python train.py --norm_eps=1e-05 --rope_base=10000.0 --tie_embeddings=false --parallel_block=true --init_std_qkv=0.0556 --init_std_up=0.0556 --optimizer="adamw" --beta1=0.9 --decay_fraction=0.631 --batch_tokens=[8192, 16384, 24576] --doc_mask=true
Each number is 200 + 40 x the weight over its row's rms, rounded and kept within 0 to 999. Layers, rows and columns count from 0. The size before them is the row's rms in percent of the matrix's.

# q: layer 2 attention query, 128x128, rms 0.0567, rows 50-63, columns 0-63
# k: layer 2 attention key, 128x128, rms 0.0551, rows 50-63, columns 0-63
# v: layer 2 attention value, 128x128, rms 0.045, rows 0-38, columns 0-63
# o: layer 2 attention output (transposed), 128x128, rms 0.0578, rows 0-37, columns 0-63
q50,080,130,209,205,211,246,283,205,156,214,296,217,295,162,179,210,237,240,240,244,137,203,212,209,192,138,195,186,228,191,157,236,193,180,138,134,215,207,238,238,180,191,221,230,193,139,244,183,188,217,137,142,221,274,165,243,240,169,208,198,201,202,167,201,187
k50,085,173,150,257,148,199,200,163,167,221,221,189,278,184,230,187,220,162,195,238,179,181,208,172,91,196,212,184,170,236,234,281,227,231,166,217,254,177,181,218,291,171,166,199,171,226,222,208,180,170,197,173,224,246,164,160,213,277,251,222,223,231,135,186,166
q51,086,207,180,209,211,229,236,174,204,272,271,146,244,177,196,205,88,206,238,249,192,108,161,204,182,209,218,198,178,181,146,170,146,96,179,178,230,241,161,219,209,175,257,192,148,202,168,266,232,224,225,220,230,264,166,193,173,182,227,169,231,254,187,200,122
k51,090,241,234,203,145,236,224,188,122,182,150,145,151,217,164,148,228,212,220,149,181,197,162,222,231,221,166,171,175,210,177,169,84,174,198,179,235,228,220,195,221,186,220,116,169,229,268,230,172,173,155,208,176,158,181,143,191,241,201,192,221,157,202,204,114
q52,087,292,244,188,269,168,184,215,179,190,228,230,213,248,227,236,207,188,181,167,193,268,304,181,238,196,224,218,172,222,188,164,244,193,199,159,190,169,267,271,289,200,172,199,164,234,215,100,175,245,238,142,241,254,181,236,172,203,268,261,201,213,166,183,228
k52,093,142,171,283,158,199,166,167,197,233,165,180,233,179,197,191,198,200,258,207,234,206,305,233,198,219,242,144,125,179,155,261,159,252,169,225,190,139,166,260,259,195,210,275,213,133,238,181,183,226,198,182,226,242,147,142,216,228,209,190,203,177,203,175,219
q53,092,150,193,258,184,167,223,213,267,196,215,178,242,158,160,188,204,274,192,203,154,227,264,240,247,251,198,182,229,204,107,219,174,223,196,192,162,95,275,231,239,216,143,259,235,171,252,250,153,156,178,172,190,218,170,169,256,137,179,199,232,234,191,207,201
k53,093,197,237,132,183,215,214,244,157,255,221,216,156,225,233,203,261,102,220,203,217,234,222,166,138,219,213,250,284,211,220,165,214,273,247,255,233,214,200,214,165,106,203,249,247,135,198,233,206,128,137,176,212,221,234,167,192,185,211,239,165,170,181,207,218
q54,084,212,171,173,227,192,183,209,225,211,218,127,88,256,227,247,209,151,287,228,230,254,140,204,167,219,210,221,200,264,176,249,294,202,207,137,287,216,222,210,194,135,232,233,120,178,225,171,183,189,196,146,212,196,212,140,200,131,199,188,230,228,194,223,163
k54,087,252,149,238,186,207,201,197,236,211,193,220,179,203,191,160,169,137,207,179,253,172,214,148,196,238,191,304,209,161,191,206,188,200,216,164,176,156,206,242,254,236,186,130,101,193,191,219,237,230,260,297,212,143,154,190,201,224,140,237,223,191,236,199,192
q55,094,286,171,253,235,265,267,264,210,207,169,224,283,238,250,129,103,171,223,126,238,169,212,232,199,134,276,194,190,167,192,224,211,249,247,216,179,176,178,268,237,225,206,192,194,181,168,209,148,217,249,277,244,201,215,186,166,254,198,218,146,182,134,218,197
k55,089,232,256,197,141,302,218,218,222,193,263,264,250,194,146,136,193,270,290,144,227,203,274,157,246,183,186,178,188,183,159,189,223,154,196,248,255,184,165,241,175,147,285,226,178,150,231,199,166,211,161,186,208,212,215,170,177,195,194,215,285,200,231,132,230
q56,079,186,231,273,181,218,184,160,161,175,188,254,238,191,184,144,182,256,277,252,275,188,257,233,172,194,241,161,174,160,250,263,191,167,268,158,277,154,126,145,210,208,239,217,211,204,239,214,131,154,189,250,128,143,279,179,197,187,269,208,192,216,265,218,190
k56,082,114,232,163,207,253,198,248,176,205,237,161,228,187,228,162,204,216,217,174,178,208,213,229,181,228,176,328,276,202,212,117,146,240,303,171,183,265,191,274,116,205,160,224,229,147,224,296,190,173,236,203,190,198,243,157,135,195,206,163,194,214,196,138,189
q57,079,91,165,315,249,180,289,211,254,106,206,188,219,240,185,258,161,225,192,186,146,141,204,215,184,193,248,185,240,235,162,212,143,134,202,194,187,174,246,257,293,215,196,180,191,188,223,260,160,160,157,248,163,236,185,193,139,174,210,232,199,190,159,214,206
k57,084,191,217,181,181,219,233,242,151,176,254,254,226,172,195,81,197,204,247,237,207,185,224,174,199,186,244,221,134,249,278,242,167,253,174,204,203,182,132,232,209,169,279,248,229,229,245,201,160,189,154,211,134,260,203,139,214,146,237,297,173,207,181,121,208
q58,087,239,245,93,144,194,98,195,161,175,183,188,197,237,206,272,203,211,158,235,241,198,170,150,162,191,172,154,153,144,230,155,219,228,243,177,226,286,234,228,187,177,234,171,180,173,94,207,271,264,247,227,138,187,223,161,175,213,176,232,157,273,248,206,189
k58,087,192,242,148,172,166,253,162,174,137,207,247,204,193,225,268,217,307,198,180,177,242,234,216,257,191,178,148,206,205,194,197,242,229,204,186,113,184,221,172,175,271,204,185,164,221,191,191,285,145,195,124,193,224,148,170,184,214,287,183,197,167,201,195,186
q59,092,274,181,172,173,233,130,146,175,189,188,205,203,185,227,266,243,201,192,199,267,172,141,130,128,214,201,175,175,167,237,258,261,188,183,197,182,241,115,209,146,188,238,114,179,251,145,117,294,223,240,224,168,185,245,166,163,256,205,211,139,231,198,181,150
k59,092,136,195,212,223,145,180,142,239,169,183,216,201,146,184,215,194,239,140,208,156,198,194,210,241,218,169,220,214,224,174,180,200,192,241,187,138,150,236,194,263,287,207,207,201,319,181,246,184,205,234,223,216,190,210,133,225,188,228,203,156,192,220,215,211
q60,088,218,126,258,172,247,188,205,237,158,214,203,158,250,190,215,225,119,206,171,138,228,253,184,268,167,180,194,260,270,188,206,262,189,206,193,209,221,260,223,304,265,204,167,147,178,143,116,230,165,229,153,221,245,253,194,184,127,103,223,138,113,203,147,199
k60,092,204,194,290,180,228,180,196,147,191,241,245,232,200,203,207,248,177,249,215,239,182,264,215,216,155,260,194,143,188,177,228,212,256,117,192,190,189,171,217,267,157,200,189,174,310,176,191,161,232,185,210,286,241,179,205,164,203,212,203,244,199,158,193,188
q61,098,176,180,201,139,204,222,193,254,149,200,194,179,166,192,227,271,247,220,243,115,173,209,174,227,239,200,220,203,247,198,256,88,116,216,112,145,208,205,263,243,187,226,236,161,176,242,226,168,186,198,193,237,210,186,267,159,191,247,164,260,256,130,188,196
k61,095,229,212,142,138,206,205,175,153,235,148,186,134,180,185,236,185,185,222,259,173,168,188,206,158,213,183,183,232,174,172,289,127,284,219,151,220,265,189,240,235,189,248,189,213,262,231,190,184,168,189,200,255,269,198,210,300,164,207,213,172,165,217,176,179
q62,086,325,151,163,193,217,174,192,180,206,175,179,124,212,153,224,146,129,204,172,282,274,173,166,130,249,208,211,138,200,231,205,221,192,286,214,151,272,120,161,177,202,213,90,167,201,172,220,214,170,298,199,164,107,250,193,169,245,231,194,205,187,215,210,178
k62,091,242,219,240,223,223,136,190,259,87,238,188,185,171,200,203,163,251,226,195,211,155,182,211,251,241,227,179,203,200,164,166,140,183,216,156,168,169,197,195,163,212,205,167,234,200,121,201,185,282,213,212,221,167,204,282,204,154,169,189,147,195,277,203,196
q63,089,145,198,249,181,180,246,199,191,184,129,225,187,219,203,183,186,221,284,211,176,158,152,228,218,244,233,157,205,259,167,172,104,169,186,225,228,175,239,170,206,196,195,226,196,183,289,231,181,238,167,207,144,262,215,207,212,148,249,165,258,176,238,173,216
k63,094,190,167,157,240,181,218,193,115,220,196,156,227,196,159,149,253,172,203,194,199,195,210,207,174,227,185,190,243,188,209,262,179,248,150,208,227,191,169,228,205,124,207,173,207,120,284,156,126,280,140,189,226,233,186,225,185,162,214,255,261,194,162,253,206
v0,085,184,117,143,186,334,238,231,161,188,219,185,158,254,217,271,215,242,248,232,224,211,205,304,189,273,217,221,279,205,212,176,153,146,146,248,150,240,204,187,232,180,190,223,221,141,175,191,186,174,225,218,205,250,184,204,201,260,170,172,192,212,186,229,144
o0,074,229,173,194,210,202,180,226,227,122,96,215,149,211,135,149,221,196,148,193,247,201,166,249,237,214,183,156,216,179,210,201,151,156,213,159,195,228,213,242,231,212,161,156,227,203,219,141,180,242,129,246,192,182,224,261,176,250,242,199,166,241,241,192,234
v1,097,241,184,196,272,210,214,214,216,174,317,192,157,192,205,186,259,153,213,192,211,205,216,204,213,175,198,199,181,265,154,203,224,123,225,256,165,227,170,187,168,138,206,204,170,144,166,140,234,190,238,170,255,220,174,178,190,224,177,221,198,203,190,216,246
o1,100,205,211,233,160,186,124,271,283,236,166,181,181,147,140,219,148,247,208,275,160,199,177,151,194,185,137,180,173,184,247,211,219,205,267,185,247,208,223,177,159,40,182,190,247,225,140,227,232,205,209,219,204,185,179,178,212,327,200,186,172,176,230,121,195
v2,098,104,228,153,183,268,237,150,184,271,215,106,179,162,231,236,173,242,213,198,157,163,136,162,235,126,177,209,242,154,151,190,225,111,208,218,182,152,203,216,189,224,233,197,275,190,192,261,232,231,156,188,198,207,260,208,253,203,165,192,224,196,238,212,200
o2,088,246,133,127,222,231,225,217,233,213,178,155,233,223,249,222,185,186,213,298,227,191,158,176,258,239,183,157,252,237,229,167,194,236,138,154,162,172,175,188,239,195,180,201,203,203,194,236,282,200,245,165,183,154,204,239,238,218,218,214,209,203,313,170,159
v3,087,91,219,208,186,246,272,231,252,191,183,164,229,265,141,261,215,202,158,191,195,232,180,181,199,178,132,148,218,154,212,248,193,196,183,229,165,181,207,187,219,123,164,172,218,175,184,210,217,167,211,163,214,213,212,193,199,193,195,245,313,177,201,165,200
o3,076,234,178,197,139,176,279,179,248,224,159,169,159,210,181,202,245,195,185,186,114,200,169,207,207,181,228,163,249,182,199,200,198,87,156,238,151,264,229,231,185,187,277,156,173,161,183,205,220,104,168,204,228,211,191,217,177,275,130,200,264,215,320,227,231
v4,104,158,215,172,197,228,247,255,161,208,232,151,144,201,200,216,262,110,210,240,271,221,190,208,162,177,178,212,240,206,198,200,264,168,208,141,238,222,147,192,184,142,215,193,120,228,189,147,211,184,243,210,282,238,233,244,255,212,247,144,156,182,130,237,194
o4,101,229,188,228,164,159,146,137,267,229,191,211,161,263,157,150,165,270,160,247,211,188,183,240,195,200,174,169,169,213,230,186,224,214,274,209,183,205,162,214,178,140,156,112,184,171,125,207,238,184,227,232,208,161,254,239,212,324,166,196,173,206,235,123,229
v5,090,144,191,280,212,207,144,123,195,202,181,204,281,264,228,187,238,209,160,239,147,284,226,191,243,187,190,202,231,227,232,187,116,218,226,211,235,145,217,189,232,195,211,233,145,196,265,212,210,226,176,178,206,171,147,180,151,159,305,201,230,232,144,169,147
o5,084,219,195,206,192,254,277,141,227,171,209,191,183,216,203,221,220,137,204,129,181,228,242,248,185,215,217,245,196,158,135,195,169,196,135,252,204,162,171,201,132,220,255,233,167,178,214,201,145,204,201,219,312,242,157,219,173,121,149,215,257,217,218,258,281
v6,088,189,323,155,175,219,219,235,202,195,244,147,204,182,212,275,221,207,222,150,165,210,178,169,184,257,207,197,184,157,201,259,159,172,193,188,161,144,240,225,191,236,201,209,136,182,197,196,260,208,179,226,206,182,209,167,172,137,226,178,189,97,200,148,246
o6,081,190,160,202,200,140,184,183,237,180,283,183,202,279,201,208,248,156,220,203,206,192,272,201,140,198,258,180,227,229,173,180,230,219,190,202,254,147,149,203,264,283,157,186,238,242,143,271,225,140,130,210,226,237,218,129,240,268,170,195,218,260,167,196,194
v7,087,273,250,242,217,164,219,192,130,209,185,149,194,221,189,194,249,130,163,220,178,219,206,152,112,147,166,260,241,192,269,250,211,158,153,268,193,214,210,184,149,116,181,164,209,201,264,200,241,224,278,227,157,173,230,226,133,168,287,216,268,184,198,114,234
o7,079,241,178,177,154,223,288,199,191,311,231,178,234,236,187,215,175,234,198,153,165,167,228,188,252,129,204,142,186,189,140,170,305,174,201,202,262,196,166,270,201,250,260,161,144,157,153,166,247,178,234,185,219,198,178,240,273,281,147,151,185,246,186,193,225
v8,091,285,269,215,210,278,247,200,252,231,199,192,168,168,244,235,173,162,185,157,257,141,223,129,194,152,166,177,211,218,190,172,137,220,189,176,144,278,265,195,116,179,233,208,221,214,182,205,246,216,249,175,246,182,163,184,190,228,105,206,184,162,184,210,268
o8,074,209,155,196,179,219,155,241,223,229,244,201,168,212,175,244,130,257,234,237,196,145,211,172,222,80,205,175,221,167,197,202,178,246,226,106,201,223,196,190,283,218,156,222,236,252,189,237,237,206,155,131,134,210,223,186,233,174,189,192,234,241,176,150,169
v9,103,189,173,210,178,198,305,252,131,176,123,233,185,210,132,215,226,221,180,140,181,205,196,184,216,186,214,208,216,178,232,139,178,122,173,219,241,183,158,139,142,171,187,175,179,203,188,166,156,224,100,232,178,187,191,230,297,233,109,212,207,110,185,221,230
o9,101,204,183,233,249,158,154,181,169,162,255,213,272,178,188,178,240,189,218,229,193,166,109,227,204,200,163,139,224,107,195,216,171,191,150,190,127,210,230,165,239,218,210,203,145,229,237,193,223,167,246,178,230,151,231,256,140,361,226,222,174,254,237,244,200
v10,094,170,111,157,233,240,203,290,180,258,209,231,212,129,235,177,189,257,257,226,162,203,131,279,215,241,109,208,205,263,138,148,265,156,137,189,201,167,168,219,183,215,167,203,164,234,217,272,220,196,190,206,187,181,212,199,227,233,247,170,220,163,188,217,261
o10,092,231,206,206,233,224,135,189,239,159,136,180,180,100,142,161,190,226,199,291,172,151,242,160,200,228,174,228,175,195,125,197,192,214,206,161,270,140,232,222,192,165,203,255,227,215,213,174,197,272,253,176,255,170,213,248,138,240,185,206,214,218,273,185,182
v11,096,261,179,229,215,97,272,179,229,186,234,206,254,225,238,193,247,245,194,241,181,230,183,209,210,183,168,253,288,274,261,278,176,199,148,189,220,235,162,200,199,170,210,161,160,244,193,119,142,266,204,189,187,252,170,131,175,236,259,198,234,182,148,227,173
o11,091,203,242,229,136,235,205,243,199,215,221,191,228,212,142,179,253,243,200,138,183,196,234,211,225,251,175,203,130,181,157,227,250,117,208,226,221,174,145,188,189,133,293,159,137,181,116,133,153,223,184,230,247,233,185,234,171,198,160,209,217,220,144,191,256
v12,097,242,217,185,254,279,246,164,211,211,177,168,243,229,200,203,192,223,200,176,252,206,131,175,236,231,211,159,201,204,202,264,222,176,214,238,170,190,188,189,202,135,138,219,187,176,250,148,112,163,177,157,235,210,224,193,167,233,157,212,169,250,163,252,171
o12,104,225,170,218,262,175,159,229,221,157,86,155,195,218,135,196,184,207,125,226,218,175,176,186,192,206,158,210,128,214,244,235,175,195,224,210,207,177,200,201,161,183,167,167,307,201,165,197,188,217,153,249,228,203,237,220,151,204,255,221,135,122,307,182,178
v13,091,166,192,248,207,187,223,226,219,272,187,136,184,215,190,183,203,155,297,154,175,153,182,143,209,146,215,162,245,161,209,128,243,178,167,128,208,152,159,270,181,214,176,190,213,217,140,232,167,141,140,232,92,241,226,213,249,212,153,141,156,198,181,194,192
o13,094,212,193,228,257,235,200,105,188,180,275,169,210,213,219,169,191,233,229,260,172,196,177,231,184,223,180,208,245,221,155,164,200,235,164,216,225,98,160,192,194,225,173,147,214,215,197,200,200,179,243,191,248,174,214,243,173,325,222,210,198,154,320,191,199
v14,092,161,226,220,178,172,202,219,178,258,201,246,120,116,189,152,192,132,241,249,184,230,213,216,175,203,164,172,248,180,258,129,136,226,179,222,219,209,157,224,205,272,225,179,184,233,231,215,107,155,139,246,173,171,256,246,224,196,181,241,227,168,250,212,187
o14,082,228,145,210,209,238,137,154,167,213,232,230,175,160,199,260,200,207,214,168,163,168,198,242,172,247,241,200,242,242,120,182,133,242,169,213,103,166,193,216,254,217,176,258,164,262,197,141,213,193,270,100,213,207,252,255,176,156,202,191,265,211,267,255,220
v15,095,198,186,226,221,162,275,210,181,187,202,135,130,209,199,184,146,227,187,299,210,178,169,271,193,189,238,186,211,121,182,170,270,242,216,185,204,229,246,236,233,273,210,173,166,209,185,149,159,205,190,126,208,184,177,223,226,175,93,128,189,224,236,166,207
o15,083,127,169,208,194,207,180,179,221,169,184,203,160,245,235,196,264,177,196,196,179,187,275,243,178,214,225,204,269,216,207,157,190,195,189,187,205,231,184,193,223,133,272,254,131,202,233,217,178,211,200,127,198,181,225,252,173,202,250,257,192,182,211,206,136
v16,093,97,244,258,182,146,212,235,295,256,172,154,241,263,200,187,160,167,183,252,177,257,167,196,185,157,128,190,226,175,216,212,174,203,263,193,221,188,191,227,170,181,230,183,207,201,149,225,217,171,284,235,106,213,198,176,147,175,129,225,214,183,213,158,183
o16,084,205,222,155,138,175,163,186,217,204,177,229,138,171,179,148,190,287,261,227,129,196,233,226,197,238,167,206,232,270,209,169,195,197,227,237,168,197,248,250,184,180,202,234,212,179,121,164,178,194,198,206,166,161,219,184,213,102,133,183,178,193,224,232,229
v17,088,140,164,115,219,197,279,242,148,246,198,200,219,242,219,281,211,182,241,148,111,247,209,182,202,193,98,166,293,189,219,186,215,151,218,159,211,189,217,255,229,189,139,177,183,169,209,175,256,213,185,210,201,178,137,166,198,155,184,174,212,128,219,211,127
o17,087,278,228,249,204,214,212,98,220,183,250,166,210,205,186,259,251,189,176,185,214,212,210,232,161,211,228,172,233,150,187,137,157,186,180,219,191,84,165,190,224,260,231,87,175,233,153,230,191,134,214,205,276,220,231,211,196,215,191,257,238,233,262,219,265
v18,104,139,203,167,207,277,163,175,272,248,190,194,257,211,253,144,286,218,235,141,216,169,224,191,243,158,186,217,127,185,152,255,117,217,222,200,142,175,215,196,241,87,208,203,182,203,151,159,202,266,232,188,204,201,176,185,177,238,228,228,221,312,156,227,217
o18,088,229,232,159,220,218,281,256,217,145,183,186,222,192,164,148,170,164,236,267,194,151,189,200,243,190,174,247,151,174,261,213,221,195,182,191,204,164,136,202,115,184,207,187,242,166,244,240,202,154,146,248,239,169,203,225,269,227,142,172,206,138,224,182,205
v19,087,140,211,244,190,203,225,199,301,238,207,193,173,212,198,207,244,172,180,96,206,202,243,213,166,142,228,216,174,218,160,227,162,128,230,209,200,224,192,111,245,150,211,144,145,209,124,240,226,288,282,169,185,232,212,169,169,208,255,210,151,225,239,202,219
o19,086,189,228,221,177,211,266,172,193,207,285,193,171,200,220,159,171,185,243,185,196,146,177,167,237,179,208,212,247,202,212,133,221,219,187,178,163,169,165,240,249,159,184,140,210,202,118,259,170,181,178,208,233,166,240,247,281,206,118,166,171,190,142,251,261
v20,089,189,235,109,177,192,283,216,175,236,234,162,118,222,210,199,180,142,213,188,129,204,208,199,223,187,193,209,175,160,189,237,253,83,216,216,244,169,175,185,259,195,196,228,137,199,195,138,142,206,146,149,198,221,208,246,200,197,158,120,151,149,221,209,161
o20,082,151,169,219,182,198,204,137,245,190,229,180,166,186,190,275,275,163,206,246,178,158,214,231,234,218,244,239,164,190,175,156,161,251,192,195,227,171,214,142,229,171,229,215,191,234,210,250,228,193,215,214,239,206,194,242,156,306,260,210,246,181,281,151,238
v21,082,249,179,254,156,277,229,214,205,77,206,297,217,227,207,120,127,188,177,281,130,176,177,215,173,249,210,258,238,226,240,193,131,229,190,158,206,200,259,230,202,148,201,189,168,172,288,170,206,210,210,243,199,245,146,215,246,241,250,247,172,245,210,180,238
o21,068,167,197,220,213,248,104,265,162,231,183,219,141,166,116,201,157,159,123,191,209,192,201,197,143,114,226,149,167,209,269,273,173,228,225,206,219,220,222,146,168,260,223,288,167,213,200,212,149,240,176,234,183,204,186,180,148,177,242,261,235,189,185,182,210
v22,092,150,176,247,225,161,193,195,206,128,233,208,214,139,150,250,159,163,184,302,170,264,229,235,191,192,180,195,184,187,251,227,244,313,347,275,249,187,183,93,255,184,213,176,199,200,212,160,250,217,261,166,174,213,176,172,192,219,154,257,183,263,208,185,221
o22,082,239,231,216,157,240,134,228,214,189,173,227,216,239,183,196,169,264,225,172,210,214,206,154,240,173,183,183,209,185,259,187,208,194,139,212,205,206,237,192,223,280,219,286,202,190,176,203,179,173,189,203,180,182,184,146,230,4,204,162,180,132,191,241,171
v23,089,156,229,249,198,145,225,256,174,231,186,130,249,247,155,215,203,230,277,198,157,213,165,114,192,233,161,198,250,225,150,251,183,168,244,223,162,172,191,145,164,211,185,226,181,208,276,186,149,225,208,188,132,205,219,211,261,209,150,222,197,205,279,165,158
o23,075,187,175,169,206,195,185,150,216,204,233,184,291,189,257,177,251,203,207,178,200,206,159,121,208,180,174,156,215,188,196,267,165,183,152,245,226,196,223,224,275,267,180,272,164,257,194,182,143,223,267,205,188,227,149,229,185,291,213,213,196,120,156,209,167
v24,107,207,119,184,263,211,256,249,187,228,151,199,180,245,190,170,281,150,215,175,228,208,204,234,171,248,166,164,261,251,269,231,178,182,205,261,225,247,177,251,149,112,182,150,160,240,225,203,190,177,195,267,189,188,231,244,204,229,192,194,210,201,158,203,174
o24,109,279,217,217,199,208,135,195,212,197,145,169,166,206,141,168,133,276,170,217,195,161,163,218,200,231,132,140,124,204,166,257,216,165,234,221,190,170,175,212,181,152,163,176,234,165,148,137,206,233,242,205,211,163,223,245,226,279,221,207,133,184,228,231,207
v25,096,198,129,249,204,192,208,121,195,201,184,191,178,244,127,230,138,232,203,254,214,234,192,206,181,191,252,243,247,220,229,240,220,239,217,236,213,284,228,104,245,234,194,235,235,163,205,204,217,129,218,134,202,228,152,166,163,168,186,198,165,210,210,183,118
o25,088,170,177,179,158,170,197,192,203,146,207,259,218,245,216,183,304,228,197,135,260,265,177,241,272,225,192,212,166,179,197,181,194,235,159,191,170,281,262,211,256,276,259,218,174,206,169,181,179,201,175,236,116,155,155,219,216,177,247,143,189,166,179,204,201
v26,093,160,261,192,160,275,186,194,185,271,132,232,127,217,210,204,303,254,239,150,202,153,181,215,236,201,106,138,286,271,210,193,135,158,162,194,204,150,144,272,126,220,189,195,173,127,295,156,155,186,210,228,170,215,205,246,263,217,152,206,214,225,154,224,162
o26,087,232,161,247,256,227,226,138,232,167,185,164,277,204,161,174,238,139,192,224,174,154,130,207,133,200,185,168,197,234,167,212,173,134,161,306,231,158,156,214,184,261,153,200,242,249,250,211,157,207,185,213,271,208,243,212,157,305,196,250,244,204,275,180,212
v27,098,176,190,205,189,203,280,213,300,232,206,175,184,201,191,220,248,195,302,238,108,172,148,171,249,201,132,211,235,195,206,194,201,110,98,193,253,187,191,223,224,141,180,207,225,150,184,189,228,226,203,262,198,190,205,234,214,253,141,223,160,138,168,204,229
o27,095,224,196,219,248,279,127,201,226,147,176,178,178,159,177,155,153,191,161,233,191,169,153,214,233,169,155,171,165,212,202,189,148,179,222,202,208,90,224,174,188,152,177,182,234,218,172,224,260,202,236,216,234,179,219,238,145,303,204,244,249,205,333,149,203
v28,083,275,236,160,232,263,211,259,203,205,217,165,218,223,226,229,226,136,181,100,177,118,155,211,257,273,116,211,234,167,135,209,126,148,258,213,218,197,186,265,201,147,163,179,217,227,228,233,147,165,98,189,228,236,173,188,213,198,208,176,183,197,159,189,137
o28,063,151,185,196,232,202,176,155,184,198,189,193,260,130,192,234,258,211,197,243,155,159,206,237,198,243,229,146,145,201,167,218,181,158,109,302,253,224,206,142,155,243,244,130,226,185,250,174,245,198,224,232,248,260,186,217,139,220,191,221,262,156,266,163,217
v29,102,183,202,279,157,204,231,130,168,149,200,179,226,179,120,177,264,116,206,211,213,222,207,192,209,123,150,225,110,208,156,246,115,189,221,315,213,188,185,177,202,151,237,211,172,224,118,198,227,244,203,199,217,168,191,236,176,196,259,206,187,205,215,199,211
o29,093,263,170,218,190,230,248,197,242,241,189,202,151,179,146,220,149,202,243,154,168,163,263,146,234,163,144,159,209,160,186,228,203,234,193,180,208,209,250,117,210,142,204,226,234,167,171,182,204,207,189,195,213,197,226,196,241,123,90,198,214,225,237,227,223
v30,091,269,150,150,189,224,141,219,65,193,208,234,147,201,158,151,180,235,209,188,158,194,216,218,223,195,303,212,138,217,164,116,288,214,160,204,167,206,210,184,177,301,160,185,180,140,191,210,175,181,180,189,242,191,190,241,246,191,178,189,187,235,197,165,180
o30,088,149,178,209,255,134,242,233,180,173,205,191,259,217,231,245,263,167,225,139,226,204,167,210,188,165,229,188,187,159,210,164,248,208,169,188,220,277,212,191,202,189,249,249,145,254,253,186,199,186,228,153,204,207,190,219,235,331,296,151,180,233,155,201,180
v31,090,249,184,217,147,146,222,258,266,187,180,172,223,208,182,184,186,207,143,171,203,183,225,134,158,165,194,217,177,244,181,256,135,180,219,87,212,235,207,197,258,129,164,160,161,254,135,160,185,236,137,187,228,202,228,205,174,190,261,201,208,210,242,210,185
o31,087,182,261,238,176,210,242,170,156,201,229,216,211,240,205,179,254,212,213,153,210,193,173,178,223,250,215,209,171,155,208,235,256,203,153,270,212,175,153,82,198,165,295,209,138,186,165,199,160,203,176,206,222,244,234,184,195,213,184,230,211,170,107,228,196
v32,095,214,265,231,149,182,296,151,248,249,197,140,218,179,212,194,162,337,195,199,184,193,203,244,242,202,140,169,165,192,213,221,213,188,184,147,194,179,194,161,200,271,175,163,234,211,218,242,265,206,264,204,238,182,263,262,198,215,186,179,203,325,210,189,231
o32,090,238,197,202,265,272,244,189,185,167,137,130,171,206,175,152,186,190,230,192,235,137,205,194,264,185,225,246,252,265,230,198,180,189,200,210,176,189,93,196,192,235,207,220,222,211,188,178,220,280,187,158,216,189,221,238,155,54,218,227,117,123,203,215,200
v33,095,272,151,232,161,267,152,196,204,101,208,260,203,149,189,205,196,132,190,231,232,208,179,192,249,231,270,221,126,211,209,210,242,297,258,268,248,233,247,105,259,229,207,226,212,206,158,219,193,186,169,106,219,215,157,167,136,165,231,210,177,229,173,161,190
o33,089,136,176,181,186,146,164,208,228,202,242,273,192,167,214,219,210,125,182,212,227,238,198,199,173,199,217,178,183,161,272,189,139,260,158,176,152,246,259,171,196,150,219,289,228,207,215,213,237,160,218,269,200,202,232,162,259,165,182,131,286,173,239,193,174
v34,092,193,122,201,195,172,121,201,197,160,208,213,241,267,187,194,251,139,216,168,190,187,186,238,242,234,148,157,306,234,204,211,224,269,265,173,232,172,212,368,213,207,176,224,177,223,212,107,234,205,240,200,187,146,206,190,151,248,253,175,211,283,174,215,191
o34,084,207,266,253,199,203,180,205,232,272,224,220,142,178,183,225,179,194,136,240,218,225,185,162,157,289,174,243,185,234,180,219,187,138,264,254,252,174,159,167,134,118,163,161,209,185,162,189,127,216,193,235,203,225,173,214,206,77,204,226,192,173,154,174,238
v35,095,212,198,264,189,298,175,200,222,161,180,288,203,161,193,260,184,147,222,207,206,213,211,204,186,178,239,188,203,240,208,163,177,276,241,181,214,133,267,120,163,122,247,213,166,224,207,191,188,222,242,177,126,211,149,241,150,204,125,244,149,186,159,197,257
o35,088,193,181,218,203,199,185,158,180,199,229,199,224,190,184,154,177,116,180,217,164,176,149,255,135,142,265,193,206,140,200,182,171,229,183,183,174,212,215,299,167,236,104,192,224,221,182,295,195,140,173,224,236,197,199,203,265,250,157,138,278,193,205,223,225
v36,075,162,192,217,189,213,196,200,115,200,194,200,229,135,210,207,174,257,160,191,237,139,224,211,198,219,253,152,169,169,185,176,163,200,276,209,192,189,209,129,233,246,159,176,162,206,132,269,201,171,101,187,175,194,199,217,116,192,223,93,225,188,175,244,150
o36,071,236,185,189,209,209,205,62,156,88,207,222,207,218,171,179,273,203,204,188,206,178,214,240,207,221,236,157,173,150,187,208,193,247,126,215,163,247,209,200,225,221,208,148,256,231,262,214,217,225,209,224,239,226,198,195,237,86,155,220,213,155,259,218,198
v37,087,284,197,155,208,229,201,216,181,201,228,145,81,175,211,156,217,283,213,235,193,192,234,134,204,241,172,170,223,243,275,157,172,251,235,115,212,198,174,186,192,264,223,223,203,202,189,260,226,206,231,220,124,168,190,156,162,158,188,208,178,215,185,229,258
o37,071,172,264,242,215,260,183,212,218,187,157,273,168,212,155,191,207,132,210,242,174,120,240,274,202,171,258,224,209,224,226,187,226,251,216,192,95,180,186,273,143,149,256,227,217,179,205,214,282,199,238,145,139,188,312,226,254,149,190,215,184,226,204,243,181
v38,093,136,265,194,206,165,249,149,268,252,208,161,136,245,211,282,195,181,229,214,217,254,187,208,205,136,167,206,212,130,218,181,180,226,246,200,207,243,166,182,219,187,263,206,195,227,102,195,194,202,245,219,288,152,188,200,189,205,192,172,238,185,208,251,213